From a checkpoint of a small transformer trained on Wikipedia: tied embeddings, short convolutions.
Each number is 500 + 40 x the weight over its row's rms, rounded and kept within 0 to 999. Layers, rows and columns count from 0. Numbers have three digits each. The size before them is the row's rms in percent of the matrix's.

# layer 5 MLP down (transposed), 896x224, rms 0.159, rows 485-547, columns 0-111
097:501566481535541419488540536506500492498512573512493471566522515484486542552492560482497562503472574523542559558523495509508475525475533555552507547591501546560539573560508464477413492554514424558482570513486484453459546462536507492514451567480550457595458510531523455527526497492506509588515502486508453530461483485522518563562490543521
097:463526530559502434487527521510554477536497570529489506516425458465596540499475514422473503479474559539458470506509497430456487495497530506492559440517548491472488524502529457485476476537502528490501463415508524527514481514484487452487511517496551469508536463535483482553491489509498492521514454519540469508548486506557459517525558448520
098:454536537547492444527519509505443536475481553516546547497516510454510412495512539483475476593544473522523553474484449526482530537485427484493496526470475439551517451452434525500559545467637525482517515517478474474528498558562429482539546439522508475452502477509554469483538540484494489515515425493475506589476453525528501458445591465497
100:459490493483539461542506509525551535525472528490478506460579564501462537469509540532506569495527504470515592545468578437507494477454448415451538430519527469468489465537476504542596485439469455469500548476447550481459488517447561543464508520548500421524489482547436449475514534496523517542442431539526453506513475546424479486578502509531
097:574507648497615420443479554363636497446505501491481503496546558553547569447485491533447531408480534510427504507553505462458476482509471498557531545470480532552528494472523478490504521498570469446511477496472462504495488491492441471484473541517459568488505467565490452546506510500508455570504507559488450522558476487456500479453507514485
105:494532502464527466490493514469591502544521495525528512486501497472523470482482474567543511505399496499573453492453536481485461471503513526474498528476496521502475471448501437601526504422449510557544523471430446446494523542562482498508513472548496512545513457396546468462477460540563559502510559551508500480460534534413549440448488524458
096:474456515476577456499461503513468500472534545448506423589427489517504522539486516490480495543497506466602539455515515442518434474448506521496512548546514407429456475466517510438444548455513421552483526536454510499488523455558615556490439493506582487520486458538479409480505497571474509497437438478506452488443481531507449484518447508542
099:559491451554577487485523478526498519510520577513509536510454498500533539483516549546533482503487528512433549555559522465529501601475478546453453568526524407520449430521498535509476464596492461490447509530470451532536452557516504532502495558451470498516491553506439467513511564448509483446539460464581513471502496520466460444543479489509
100:481442476524480481550536531499548418515442442570487478482585540525546447511510502459498433483531514528497553485589435521488572488491491594630510588404510439440508473477543502403493518464549482536477535514526435473521528535505536461544486534527517456544516514474503494474516512522462491429483502497466451503491538495561459465480452496529
101:447522467466613567446526575504424564570492493485571536493494554535475531467555504498496468497455534522491503551497441536490509506512487503498551491433485500486494565530499508434485508433502483467474506471531535546452542466537559482477479394467471477457487512506490504518441507469535523521457466547511515586537451420508496552505507542490
089:513495474520396534596489557479454475518505454515508486478606434481445535498577481567474420520466526447549403571465495499504532482444522459495519458479499450484438532460501499538561516546516466506485493524502504509441554535556477570498433483510580524555450512485554535452435494451562474473494512525502488545521500511503491481470420586480
100:527513516538489429522522534461528514550491512509592445487509501460522514419575515512559463463548475476532517463455443472480511466372473503488531486500511460468545500500521501518505480561516534516501477572454543432515543401622525468476488465545549543443465575620535461514456530550481519489514539478488515503478551555497579485512535543464
108:557508557551529521480494494577500487584517530517527517508524566488555457431537548574467470458495479549501569485558473507547535508562478494491507497522491509433476546532515496571491486501489509467498506504509549471517448560443515440476536526410505450458492488533437479551502534504520538535493551508467493481473438509468502537516517446565
102:526488561435464511565399556481560523500476514588528517503522495544556543551490502530553587494519587411418561479501465476488516529508544559583498480539534426530475556523528518512532484486539478551542471554483508521536576436468564504525524533445434482501516471494465562579550541564454451518489512437525518474510495576476513502460506474529
096:544512514525455420523491498467556536517406459546499483517535500471526539491527482495499492529516463491517493474551522539595511587522498523468548482512461414561505538507593528491523505536518533389491488555523459495492539474511473494570512552504502512487517424476489512536536569458486452520508453573533552490493452472546531534529471417473
105:420539501532588510524501541503490490524549427510484440549467497515501468587470548452435431569501514454545525542557462544484518556439545564473530573505577516559562501559540503506440441532469492544490442459525562495483576485476581435509431463497522475481476435518503393526477487541480509517489488454464451419533546552526511565547542511580
096:456523436490509482499426580526492512495488557541518531523487566465549487444429477481402508519547467463485462533542530557509557477486511484469491517549497539456480442416465476457442496406492478442549418461533538496466468402465506463527465488523547438461459479442508484531479527564467512490532526511539494488546471456546477513529533551509
101:536524494530470471501543525440420448480520489552488529472507502488448528495412465506500547479455559493506412445447451563524555501465495555479435504586530473509488510537482462532503459441506567483472518497436560527608493502535501551539539470528473542532448533502558506571468473491385484481553521495468501442468488488516524495487548546521
107:499453486465574485439497498478545500475476462408528578540515529565535472508504536524543522522507484448602482450468448555467493544591496442509439511468512449453589524509467515509570425465449478449518492442496501454502505547562547604575487464493501455479542431426452438518435466456524483449560484514495431454506451535467492472508443587552
107:492461486537537537525462498490443480500499486502383518498503442442513530535526515521406505533493447492424496437467508513527499458491480526501484454527562504480523530509498523509530570534495454488542574528467550460533489482458512545470543488593482466522510551440502523545454508571454484443465439515434459517558506451498548514403538477418
091:558456513510527539494521458538543470484467493483559508489594456473506521454471499482474459380563448518540495482548562416495536504480546531452537505559568480571515572484505459520464468487575493485595530509530577539482457476536448434514453500533426473557470517472521437449459529518442475535523446475445521487494502623508508542538524468466
107:499499501531537489509556430498551470507582564417535518470484468461498556494471444580469552522514461531443421537529507522522483526448539459524471519531557483495445492522544532516504475534495545537514504529540512568492478467422540469465444569525476490589454455497456462526392518551501449482506527432495512534543538440456531488491432498523
103:465534471533531513514546501500439514478490517535460518447468537446462429547531480442528413504529465503509518526553486502511531521540532556465505489523504560443480446569540497539465478528463496521544429527538455479561550525482479461518560479513524474508453461458525548477517484509465439451479520478507544563526445507492509475452462541508
105:502504557505435496478447440568501493574448489491519545504529512529472470472473503533446517468549506482551496442569516391573502476475427511531501425554517491484569451476529573542524451469515492526484501488519577532536490478448488530504512526537425517505473457538532508507475505549530507554497491526446490495517516534525480531558483507468
092:512478489428488491502467530557453541465569533517471540491488453533486495560492471482531555508531516462435487499501497532473540566491569553573534571498521494545442555521495524488557484518504520595501552532542496561517472486530527491533538490488479433446485530488503514440514473491539540498522482474557450484461555540507499484554549480461
095:485532488564497472453480591485425534488471443514518455494468521470550495540549470564490437494530465508480483516513558441554521486553506553487491451554453555496504524484498472453400440537487521569510498443537518488466489498494567510469468448545494425526525470517504474402518502472491459504500484499573516468481618540564538519502445569488
106:552453550484480467514464451528500494524434505493493488538441564473500511426429495483462475558436541510514487473498522496451445475486493497538521497484533437479523524446541522464477450478459555531551437504510575521517492483435483460565495478509546501511486470512425551493507478507565528455470486482567442545423553486494540430492525448577
104:574459506507492524473474486505565527542463511546534446462522482565486481480527502513473470533490488462487480517564459530531531545549519494528530382477511503532561550493503419538472470460455488574476519547504467503513620493480448503513463530513527428513564436508480489563464536499463402497441503484462549496497507443562525494502486507539
091:489510472600588486499466600473490504452547512508508437443542482494514496451569525515503499457437453536456450452391448545471444458518581595484507479540538430481435518507581493434504520443471577428514539540516509526413483485618485489516502563486483490519509467539500515504520527504490445523530490514575515551513533512504547538491473467538
104:510556534555550491511492499503521475455485431509577503501502541528525398583459534507480570446464475464512493446545545464530526483528456528533507500527473524482524553504503485485605548500569495525420571539524475452446471476578545515460549491518520455522526569533496528462540461507525445578526517402488506505541495492546519524483454538525
106:516510525477458498534566466533550466484452568434502474503493533478529508437500497522453532534556523523477511464480545505575562531527528515447457523549553521509494465486468472465467486542545562511443460566447532571554469493461470529564473510531469485501419467504533415550432544466548450551478512534476541469462466593543458569485522459498
103:507518537499521516527560539489551449512537551543510463477479530416492496579482452526515489510487542466495533461509548534462541570514506557528497546571493457484509552467500556557511431460501526497498457561569448432456564518461498476500483514533567506442469447494483483574515538429525536490554462515515472568550500535490467519502516513502
104:499451571591521471510568439539535480524517485499597527437433507527421504521518534500495521499586493499499485573506476550499467417499517463535486563492444384507541516545514549516554455523521598515552465467447505474456509509498520441478544483497484512516511477467482481523417506458501506451511418509537507464508512545560464483557507575503
106:443560532489438453502498492446488531474540613508492478524472553518479506508620481475462471465497486502512520449576502432490452508558451490497458505483412561428489515537522569489494545471510526571430534556548490475466463544466446475417506480523411473475486594524502516499511495508487527554474482497559588475468484563496498541559453523474
100:478502464528542479502501515541462520511471491538504461528509552502465543461500463564596470497521569563516498491515535474473498563485526491538500523428507426472507586497467446493459423440513494484474537523461511446468524502499391460435511489497515569489474480490442497430489546483454483420569554550399452489536555490486524527584491478490
100:496543461584534494523512512491488497486489467467538502474480564482564511459513563520505493497462533498446496504523485518535511482493442507509513552524486459478500455500504464541488538530570539520480497552608533494517498483519489446482541524491425485451525511446486561471417503511533576427528495441501488478563519461486525468451535503552
099:473470527566462554421501490604497487481457561496479523417445555452497473488445467518502531475554505557530587546483498466505547480522518495449486542464480481475516527490481552497467527555445529537481476553508537564534500546482469573401477474458488464505466528464544557541515503523542531520503401489426550473474495551453454534501470466497
100:511476531449564475504540533521459455547506460492533502527522535459447503478528527475541479529525464556570521572462452503494456482568500467485510542495451472457453504510488541446488530464483569570483486524512536467503469476526486455442516518482455417487464508511534519535458444657466546551429463540455452475523525408466487499473445446497
099:525503503476532506487517475513525486463482450471514552502468545546496485450469452510497506463426571511554431450481540509507508486508500554541501507580536504482471558537464493504572495506453549542446412528525466469463574440491439444490454525517500501517593573516501513526484502439519507576463463456450395629546539541518486499525544443561
095:509517520541532520504489504552505476536542430477410532486505475513421497503454486447491513545422536423518508550514558560488536573516572528566516533530467560463460520518494502569475564494455487487570567505506488577490508484540394483552496452417478487561528484513516497484580479447539559519455502512483572503484537594510434545528492525447
100:485511524452485513477453480558463468432455506529431505430420462486432524476469489502519502475508506446426579490457421486486508517436487460550496556496524484511580456507453513467560490475510516543451552497485498498421492548498573550429492545542578508494491411528508466495540588504462529457510488528467509474499549480520543429543495482445
097:537513469571505419517618470473544479462479485496474508527538504507526479544440524473467460498544486437483518503446505548480547456464463546532570549499490508496495543532540504494547557561548553472533497443437515464517501572443559542500530432510518511509437441440476547552482467564523456601444493550457497517506443468504538483454441466491
099:458545404489491482523554513461560464611476462543474500496510547508492507514520449484561531563572508527509500535501474506480474471529516452485482455492527486501510540424521436499463484531430475482495494478484492448530567547519523518439499502505546555455474528491541494494530494464517419570527477461496505490568499586538544544489555513474
101:490530505468496508517452494458532498493515499464508505482462580501505525501432406529526515403511493559468465489574477477463481474555496508559460467463533510485459484459550518542417507529529499515531494526467462521524498468531511479527471499493455548497463464453446525571469475542504545601500500545558469421494498492525447437531510480464
098:530494480491427498561547586520497496425505517546542523488530402498495553484465540511536491536494524577477515488469507572469516499444547478549504515468485469489474464604514527506482490480502475506487544527472491564452500550458484437596454418416480497522542545521545487443463354481463556402561508506496481536438472475529521493505497465491
103:492444435509488468472477470563484481537494459550485461425532517492509496472535405516525471436504450519514509558415437539569493510501471492546584564506518531541461454499521552545548507505571534535481539492513462471589520498443509462505488485525517522431529469471431471469464517483462462536543525479524564582501448467406470480453462526490
110:494429507463514509517451467487506478457596521483556510492484544393561538416519418449475467514468510513553526500488485479576441437461492536489529495478525467520533538531583510482525549509555514475466510572465570493454501540482515524532548523474435543540447426522414460435541569550465440474590530529502484539444504560512545511535528575472
102:512520496507474544471442455501502526475522508525559484455575594542512509538527503571495519633542544476478487483469486513491435494505486499539534498460504555403476456530563585451494514465522454521502548569491459535476475515584502452427471505463470491523483603440458490526542478466550484506492445498495494492519467492530561502539468465528
101:536539491511480533518524481531500490507519499424511526452478540527488456512545563581418499485475526456405457478445520493502484472527439508537543420512534499517494563557492414566490550547516493473472469512513477442525509561538442534556522478446537486449455453490497493552518542508464557480423483514481474469493487515587545496513442514544
107:520458449469462392527529504541511555482549574513488437519469494509560480454530519519487477463568525531489463500489472472528484508437475445528501552546541523465469489580493502397470491520520499434512470478525438527494436451419411552482510500496494500433466523447492520508493465529507531505463525462508460510587489544496515528507597518492
101:530572517450555504497490490481567512541503537494513448477599528533521434486477519521510512478486494501423424437536530473384517505487496481473537492525498483501449488369509455470384476441532526449596510488494543512466542505467457506474509455479535532531504463432550515563522514552482486455550482467531584451498474512532527473527528551537
092:518459547539508534579468462485444598513494494499559485455593464496433499498459504578506495544517450503532522443506442513526538530487442530540513534514457496472509407480505485529471544419410516536550421492535558508527502529468431512433496548506575466500492553517556544469550405474464576455430515446548499563421475447558537530465465477544
102:448489544565422452518472521538440434521507542499513515506511455526510474526510483457542519519485509536487518452478506499603485472490512507568551569489492505453513486507463457595464485465532555507509501456430397513494524507461496470509553495506519449567538515551449489518457453416509564478569470538481536507517474512522481493557503486545
104:509480495578468495501502549439519573553605460519487563494532500476482468440546462528501409469530571472484478528500498568562493472566576495535549463525533478430547486522513484510454444524453524517459513515477419529495490529522548452465490515498495503531548524499475429463525511473538486515495537475466564510484476482486474543527555491548
107:510459505467463465478526449502543500513428447549522505485504481547520524529501395485511509497445540478459511483444465509553523515533527531551456482490481463536530515558592503516492517541518456554424524392475527501515497493473503528480505470502540534501583451457535493496493559470527446507469493539432533473451537512539515501537484459547
099:507556496476545508480492536506436471415571509515484533529464484541503474523519535529485521481504503419507510459435485482465531508541449543533554504547508495449467477481572439504484481586470532490480531460480501501472505511509521573529582406538515573524417521480444482541520455481608526568491590486599529464523455540413500560471494454517
101:476401486561472481517497533530564507519456547472501530498565536432502530499484423520461519570514527569473484487503531533500498486487553459497511484522521481527517467420487541486524452449507566495518459399500487449465559469526532502520468566475508465505581513524473469491487507535502498461491468577488458523533434535451460488443489515441
106:567457515480515546498458521573574484502514564489403557468445467547462507489501497526472544537433514506510462489459441523474520492485520548488531598478540525498497503512475463475552425528492497517533470476576497539480434455472492474602412531533517502553422468501534425451456476584544571485475443475527490443502518451434543479531533622481
106:502509529497460508506512463517470532426519542524512570478519489530526565531537501463452495472482534501505502502452509519546463540486511552512478559538424464512501513496395495466564552495511471526549460466564448479436497522513515408439491525577548472553507529474565481463524540420497529565523495445506499500484412562458521539480529531505
097:488496542527505512446415553439473581571533483529501490526457546538480491487441417527400493525509545481470465441491493499535549499536517468491493496439489435468509450503551519436445586576475506537600541523527472507532539511532506545512494474518537489500587509483515480471493520503504549459518538554587526454506527602525561475524488503531
098:453518500430529590526453559469452493455476504477547594541474545548509514457506444496487449568506509462581500552548438551505464504507440575455524417504538466466478452518481522502484575526469531495546474469459555532449483506491457487446466479534508498474445501491575540481524454437479512490470492550496548505465414600526391483530500545497
104:437543471448536476418441527465457351498472475533482543517566549555432428507539497434521439514571510437536471452484479549516516467536501457530459507453494487499459471490510524474418563554551477478467480518524486509424464516506520538539518501470464506448452528531519504460507515460510522510482379523492485484493516516545570504413486515528
099:524466504521496442525554527541517452480494520469559484460482581521455489477470530512510576583568465504496503527527485462486523609469457502449507485476485483439510543549541509531506547507528537494460474487476510489521502526405436553475593453482471495480512527472453500521466509540495512616543561479500475555505468466554545495535485459516
# layer 5 MLP up, 896x224, rms 0.212, rows 486-547, columns 0-111
100:460420445486451467488454419481455432512485535545442486546527529509532462514513577476448511450508510455515508463442520515464500458506530445480501514479501518516493415492546523517441542591456536488505568506510501525426487495519475486422486538497513500547553469547422474364532516542410515498523438497501425609482500550474474461482448472486
098:490476491471480469453412488539578532575533539432463546515526453494434516517518518550451524479529520490458501444543485503460515530465554550485525520463519516532529522498565489451489463504535541499410516560472552493498584414463469484506464506483511490491477490563479522507543520527495494426493481452498535461464562447544527490529489590464
098:430506488495495494417478534509513563522453461478562522515506531515472464513521537538482519538522497464513506553522480550490517503542435488566556535522563504443506543531444589528508519500517456546548489497507475467546465520443480482461545434568554554556483532443559432490500525464517506436591549542455540432542485520428533510421449481435
099:579390521555493444574521405533593485425471564468528459528479479543412490507482494564586462558527544501494551484471601467538577526526505588503523498496430493468440494435434542512534500471508532481486443562486525476529492538558422528508566557533412530527513513428480562569501443460492470510483483530528531547513495526522535527487511485536
104:485439481531477472515519543502490495477491540552494533519412485523487493525387488494483512454545394518498508536545540476546512545465480441458479506450488502559412519494527437480457500454542504509434542531506454518458494452483450416453492525471512529513438493502521516469593467506563544460491445509437553531514548511470397509557509510539
097:536573517483505454495430579551490520514493492595523443569543480499442529484474450467480556555505483496460438481491506507463463350511454489492499498481500513542594523412416468553480497472485467495489513589488484534492489501524549476511496522543508547515431518517449534505548472509526534427481462506464463485558588529438520520460460541473
098:433486401493487470481524430483519466494489565593468480489448586516510462547530514493532487575484477536489444513492461521580482475534513443489511544578517473534498497479464501539504566540557397444551419447521501529556467498527482469514489546425543487450419553441459522496473515516545461456562522425505462453446474453543452508545508448546
099:511485559518628515464428512510455480549594504463481478513464456539554491492477563515511476492452507554521421543494550561517465441484438560508492441419502560542472497498465504449489512519427483522453500432500501477496426544484487566556573533494449428445508556481464511507551513464449429460539500549603448528517468520517466431548477493486
099:478504470515447510546391422460456514465500475533465488519483457490525541447497498436563488511498511505456531453443507462493496514483482406503541493535489470491472528484458504533532478525570542421532509468431487476513384446492535518539457446501534496531476526594510486479475541490504509489575445505490525419576503432544536521508542526542
090:417556451595566541539477515414521522601479464467466478457518529491544466507459463481567542494455458544495534456399541464399515460520432535514496526480497594578530535482585466510473557474412541513529518474548503493507519508447527467489458496523475522486468558548501475481518520543544489530595477536505479488556497519449548467508534450550
100:466419405500489539491449415444519470506503524548513505519479502469542519547492459442551511473488496488481499494498488515525459535418525499526531470409523443465498517468541511507448558572513499550489457598480485541508485498500505481540558542514489444484495578489520444480446513524516537519456539479469493463497535533481505545562528494530
111:510456514577538489405476489484475501541531532493500500519502470532479485504518476496536500540510517510527499525469497516442501455421531426482479440513469478510458482484528569450512521468474418455438496438544508476501545491459479517474489435496593522475543513476375520437562502500470459492507558484560565469523520518477503477499517571516
116:516511406453428494521476498463589454481428454517516553485528500544560445554524442538495548444473489517520503486534486490539561469529546538543453558486563518542502498502422500568507487564503498489435607485432471500584416464461547499482446500472484500527466481529441564544525529463491523536513494449435529471430505484408490491455482473489
096:415404456540466510477431541476454534472472453475513562370478558510483493475482485493426556508529485458530493496456529524535528551470436474516500553540509482500512471476536523480459495464519548451522529489521559500514450529429543529498496507460507444539514548469527503518537503487491506495428519533420457534497481465420427514497485491522
102:527543479495515556443601501483520532498488569453467514437453484496461511483519479479471512477458512594441511499524475577468490404474504471521533429460471541449520477530546462511490504518447450402486497551583410518511472447446495573501476458462424482471471564452452456505518497457484500465529480526486456454504473468545487517445475542470
095:579472377474515461459497493541533511518569519554511456578608437533468474494451498476460527489539533498487451461495526458523541495505425501478524534532489486477566506515493495468479501518518489502504449525481478465480487543478451536470470541484483401554439568515558480467491528505465428504520595517504567553502498534510500514496548480552
102:520511469553552521484480459525476535539436518513477523500515441530441442438510463460564528557503605488417492547484520470537488463549499558522547458498440450564519460519504515480504537486484530512556509424476456480553539556463503504482444529510530542510539505444499546489531565498479502508520489471468507496503496511469576482506429393547
106:427455475556481487515388426506498505577498570543465494449465510466502428439510453437504513567544449522456529533450509446461510416516473475542473552473489426491501538448459450482553546462522468519469518504483482471405436551478489460414531538531519496550482524479485418475459570507423469492522514496559444480417525518472494480502463533488
103:526568484507501408466543546486459520496451501524505444457477533502512401483526586525416550484449452515471496526499459513497477517486500412497560509447504473531493435441530487516518452598478560501500489550477457353507454484466509521532480522502528464534521497508569441501474472552394505477479498506562460514507457505505509499533500516457
096:471555470497569454503485478483435496475549431492549515526451488525484480510534569539480517463505548521544382433495503490549477491489494503486515555468456513443504514557469477509448415474555516608500465491473576466588525540457413458459480445578582467522530554452452513521463469469499563487465473443506447518474493527515487497452496428567
108:385493493473429532490470533483490505512564581506518513501519455460549439452515545523413503570579513541562430505508542449479530505479563532512506498514542541477428468493456544494513499489455536520466493511425524534545474465463401481457574526491421489550462464524576504418455469556545614492516491490508535503505456501403493524466460518464
105:525556616520375493445412510488500579468555522509458547460586513486539455485491510472502508536455565547436501438526467527446513510469533460504458477460476396485486547475501503547510480506537517509538514500459557525459488528484505533467548468494529514495488482531508584513498494461413476412553510440501424513429501487479492508507462506551
099:543432442526554523521540511520475533559446517496506517547408517551532454547529559526482504429489484524543503546540412509489526472459485533450591494557487546482467518532479490503479400465565544513456506530463500489509472479482465538504494495457585524547551512523511497540493515461538577491536489498498477521489529467434474473549481454456
089:503476452503510571484491450438498499456472506451507526465538522512578485472507590518432468491523522535556452564445472481522513515563512511557566485490490521517505474476494520454455460458449497508545523558534519537551440603507483513480514394492543456521500511525491518513494446508480510523524520511579493510473471475523496481577511511513
098:535431402469519473491671467490446503494424519503626523509489508461558461475503465457536519444525525480550430459502479410472503482476447510470492590438526564554494526497494490417510548460482532483494490524517566503528511519454496527515488462514496484516527472544559526495491560475478501546529490473450538496524514440563451426481514515486
104:512519507533562487540502419428429505541542549522569482473495468495534508487507527528483517502518547467500412531497441492530461517451543536531451505489504490555479505529481598463524504501471513461505435578504511496537535489440535538502460504494467437539468531500504517440519546466484503498498518519488463482457543513426499442523520538535
105:474432504496424520518482524484501551514474462458495500476520518569552509440520489476472498481505490534362587543461476472424491399433577495514456567483514511465513563511496550488563536477437496475503504541420527510540418520489448519487465539467563511472529448528465468518557482462462511533544479524537509504472487503478460430546489484458
093:532534452446464452473497446500513449438467494494526442505560396568517477529560513500519550571512514451537450548551458496542556534548479516505481534502486467544517501496461513595481562473496432563500542483473507428526443530488436460436508456471508519476462543529477513447508497449441587540482499415494502517539551464484614464503529492438
101:492426476447448490498464460532485493485496550421487497496439500527544557451462421484544466388491540460500591467485538568447571571492543521488509477551481500452489419537539535555475470514546508545535475542420500442455508491479498537486579498522474512556462434425558544474543490465511449481462570487523525487459508493507560538444444487423
108:532489480507535547519532576492554504462474441563453517472534527494479529480518564475500471507475445495497501525499509463412512470487520494528509455437423530537513527529519479480426540499421505479484447567503521501570500513469582483492507457521495468507393531426522502596489535524471452532467472519449475424511541417470519504516481564486
104:505433495533471501380492549466398463515508532571537527485410531620526486506468533560492494522453519510535561491417476560506461473481552485539504515535552527531486541574521532505478476542529497494527539426581463457498486543470520501496504472483566451524540518565461488443519521589535481525600473483513523479554529457495484473568500480523
105:457451517510503466481527495519443462516473493391524469565429450484462453529527543477524477479529448468444488483464573534548506474460506471534500556541514511531535527486450531532549499527550563520517505520588476565495447427415548500518569528561509515491512463503556472491449477485539554493506563537479490486517552496504561529484426456454
109:534480537487491465500526525500525513574565491530580522488533495557509483391493582550480525572513524508596418514454492499485594552482444500460511529564412523435488540490429513454452438513510553508505585513495520436477466508430423486474496539513486555520485517506573488523524473478490510438560458450539447481488511478453503453528564456508
095:575479533521538482495502589545491441455528478472503485466481489482448533554479503545498479435487523433495422457557508499515502475513422493458538454474491497573482528504450451514542460519449467558492453509520534462442445576536496525529555456505523465517494542462498431431501457476464424554564500574481501570545435494418518533524512526444
099:487498449450440462510471510528493487515405494421494463505467519493492490500477525548470572475503522471455510575497485540547520436538530503521441522469516486503417537517435466530433491560470548502515413509513522512526424519509406477490439536563495493427422524508509447557466494546544498450485466539530520478478534512546454440568422519452
098:529536481521560518522531446449474525442517424543549498547554454556485561444531588500517490513448476517461476478479533547485489478452481568477490531545512516490534503503491474412504558513453533552407454521535608547468503528535579532532541459605473482511575465544468521522490521492505507537425530456572499545428461422388472494503462508507
104:526553549520473473534501501522555465457509438543543433514571461521547557470497540507464484494499530478509439413492446449447430522486463501557529570525415520456443525484471519477489495465470527490522570489530517487466486534470502451487510421506522476480526555517495516491593558592488442533475497527468469527524538531505494498495476427515
109:481509437511512542538503566507453597527513445536482488529552483565446488492484493471487527534438529536493472429412559481559476451517397516506525523535497461487534521488492404508450477532468541464460492485513519556499484529529513490542518477513481529493551567478526565458507495469518523531488432544499485469482501515528459419532511451509
095:406491498526468446467530503427444502441524485473476528479441541566470516517527461495474547536443504479500479444491457506414548506490518536545488547438467461514528502527520506458529517533519516453542544514502538529471477526469495576579475544506550488534505457553546467415526444472500458543503573427475524516509551406521557459479488458508
093:554536421596494586486538486461531490474523441497545490477535450487433523534477496525466545543444486554543592555514502554459557495500467558466488464507520553525535548513474554474494421510507473388496496501519507488552451466445523523476481472458484516491423425459509512470619470520482523513454452483481560490507561551457563427484529443512
104:426489493529440487490455575494486461527445528538460497435466485516539546525504514553413492488548464522513502492502468527524467476457481504475444521501469564556508561532527538511499496546524530519369521471480564509495459497527418483501463411455570513600565377507487456496486525474473471416524498571523497449488471509508449546494528536494
095:439575495424478480528449512465458471503560542455522519484478534551473491502447562543547520495532516527517480434512542483515554498440532418577561540500538465561504498444434394477496489489454456532553490475471465494521445525546477440482512497462523526545504460460494518545484518494494458457529511509492521571517565470520533484444512546526
109:517540527560566507528583574486384631575531524478482495504472489466518439501513548477546441498481513581480492503505494497465465507552455447528499489456482444459546557476521461499514487544464552562442500474491538500446543463523443469522503483505526548465471473396502522453463448483524523539481478557533487488531486549537478514545508541462
095:441467509508496577514455432443575558523471500519473508475568501472525460511511553454487526457531476550483541423495529526468489485470509451515486503571493457461492502436503446504458428537421566477515513462426517509521437606515580526560563548486517471428446507523475485553543491410511475521554489516519539529515454478462541429496467508520
101:511501590474558507503495441523543459457452524508490474505481580530437475442531545535470479516547502548536452475552494559520499508596529489477544501492483517521454473566599524493499530506514541456427493500454478490555437453468518532474485489526531498511538522521460509563477558498523454459488511503529520441522527476512460502526491438448
109:483572552530507436555500456533484458477561486433581496516542465394582434541549494519510494559521507501471518521462580544491491419525471444530492518524515465570571478509523504519491511459502506524485525529521596478424464423548497486514453562493467512545468470563473564484523530510551429463516437518505481560488477541468512555518540533482
099:529492477438587472493550500514391516477473464491518453522481468528493462507489491475421457440502468488451442419510429520494419462475450578478523574448479453518472488414497479534468492525490521470547461527468546528515564452512482530510517491495561562504518542516534412530468555524487505491514529531496573490466449495458427531533486536469
100:522587586568554447512517589509504546509547465486547468558519400561496521482521457582542519465499538531498486525492512451453539439501481446484464427436496481530491557445517520515522515451435433503471454403572488502513470548434523512467519518503467514558519469501456496436561423473449485535531514435580527547543480506469562526520565491487
106:451532557470548477503549444504525495453507537491419477489410507581617482429503493479593485560543526487518472485522525451553524525497513539443558487538524422508559540608485522508461537521546490518521458463518489457484462431564511539547569452510579532504416486472509524485492474402531476533527451507504506525465575551555577516502497529503
104:508610410457472472471477533487460472516455482525537498506522396481474469510513462558461538569520459529500465546530468511471551588505590570478453535494587518507505513508430513505500558493471447586448561585510571484482489517465471483452485554454480537543528431472470507574517417540563426504581465622518492483520482442492525508479472457445
095:497455521515498550524493518514527503492542502540527532507493511513530500529420403504491394499438498567411559534490545489475516536440521531455559487526451529536592554494565483488447393482500485470499541476524547532524567524494533481534478510486524494455479438445498499446520515544573397461473513430566498510468482609448475562509481520543
102:547555585471500537469552564486474527534493482504470580501508544443493505490488521500397528488432532544507505515405474518525461493524588453490424481467483553528428480529514532560487478414451498490534463515435542468505488511548535521506561446497433503535517477428492510497568487447547492484478513549492603554542578486457549529536470559508
098:469503552449473483496542437482449448514453462497514454541490636515518504430504508453498535586532503422538483513553449507429446500580450516443480533462530556534482496507528544483520533418468559439521492546440518532503541530545504484558510455493473445494508467525495495475399527479514491470500434514515475403555498505506503487491474464449
106:514500412432490477481487587451535455499486478524538538494492525607477461517458407521501425523510503519540537535490490529489512570542458484480530526442511471548470517519534514564500499456540497507433492511488521484565494542487511456515526444557508429507492517528487536539493587459401479516508447565497451561480494504531564514525449423522
105:500515454500516476456450565516546484472529527491569502514523450557546474528570441420520525548533477520487434450426490377547536476544555575510496534541487507455537521430528536447551482436478530493462532524430568544451456429464517562517541416458535481448555517476473443604535423508511491448518504531458529493510506506468464489503476497461
104:470588548461466461515492452450518564463523566484502462496471515530509549455511512526469439579544487427502484509452518548451507493415574435440490498477594487511451482555443513509537452533459607492538523537512476578531379495403458470534512489503465550490463540485416523553516523491504528500452439466444502558497520424519539465500495508445
109:507529465534502515523487460452477575521483526568437554505478545571491497493533468507462540530453406424452491452485494472564499502492486511430461472500552626484557504502491486507508471499484480560519508519461528472516472530508526494565483464434510520551526536564503379521552577502503473482509495549437497422546515482490572509531480551473
103:470469453442517453529518497523568490466552473547520541483491552495488483518538464521537450538551535466478474474511524552514494552474449501473525512477444495503501505537522573496415496556536542424524491455466574515522513523512501513518558473496516482496454608499479504518497575399470508415517485458488511530500503496513542584454517500502
094:515479523470525380514546482583525438494499498531462462494537487483479567491516565426465504514533552539499490529516548508462469492483498494534567501536474555503553533520485530503405502542514553534486489518581534393556500448614496493477532559450491490438520506519515471520544511452532457491433503499513479495517524483429530517513450429515
102:456538468522414511519484456495498466545531477408497427505466459523427454526516555491530590540451470520514478420483563501494479527585458544424468458486523486528499549450570440538455518406477463571520507458504543552511523426588569549481438459499520482505486497500507557497547496469531510520545468505525484484539506505426437482523498491472
106:569411537534593479552527437542578495536449567481531537464455520500463492469523515475438518491507500537502486492479471466452504523476498537470523452554420454524483529521443518476511426552456492499514478510495554481604468537564490482549499472446541513507535538475488499491519491464549453520504514469494608481493514517536460557569457532535
098:494461483539461472398456535481567528510535496541459481521450446566504445488536575509500486465480639528499472509519547493529509447603440480487514529511511532502516493435432517527478505487546438513543498497468500437477559525499518540477488467461522439508547477469557560547494565398511490476478448557497497470528554482516459514481494537482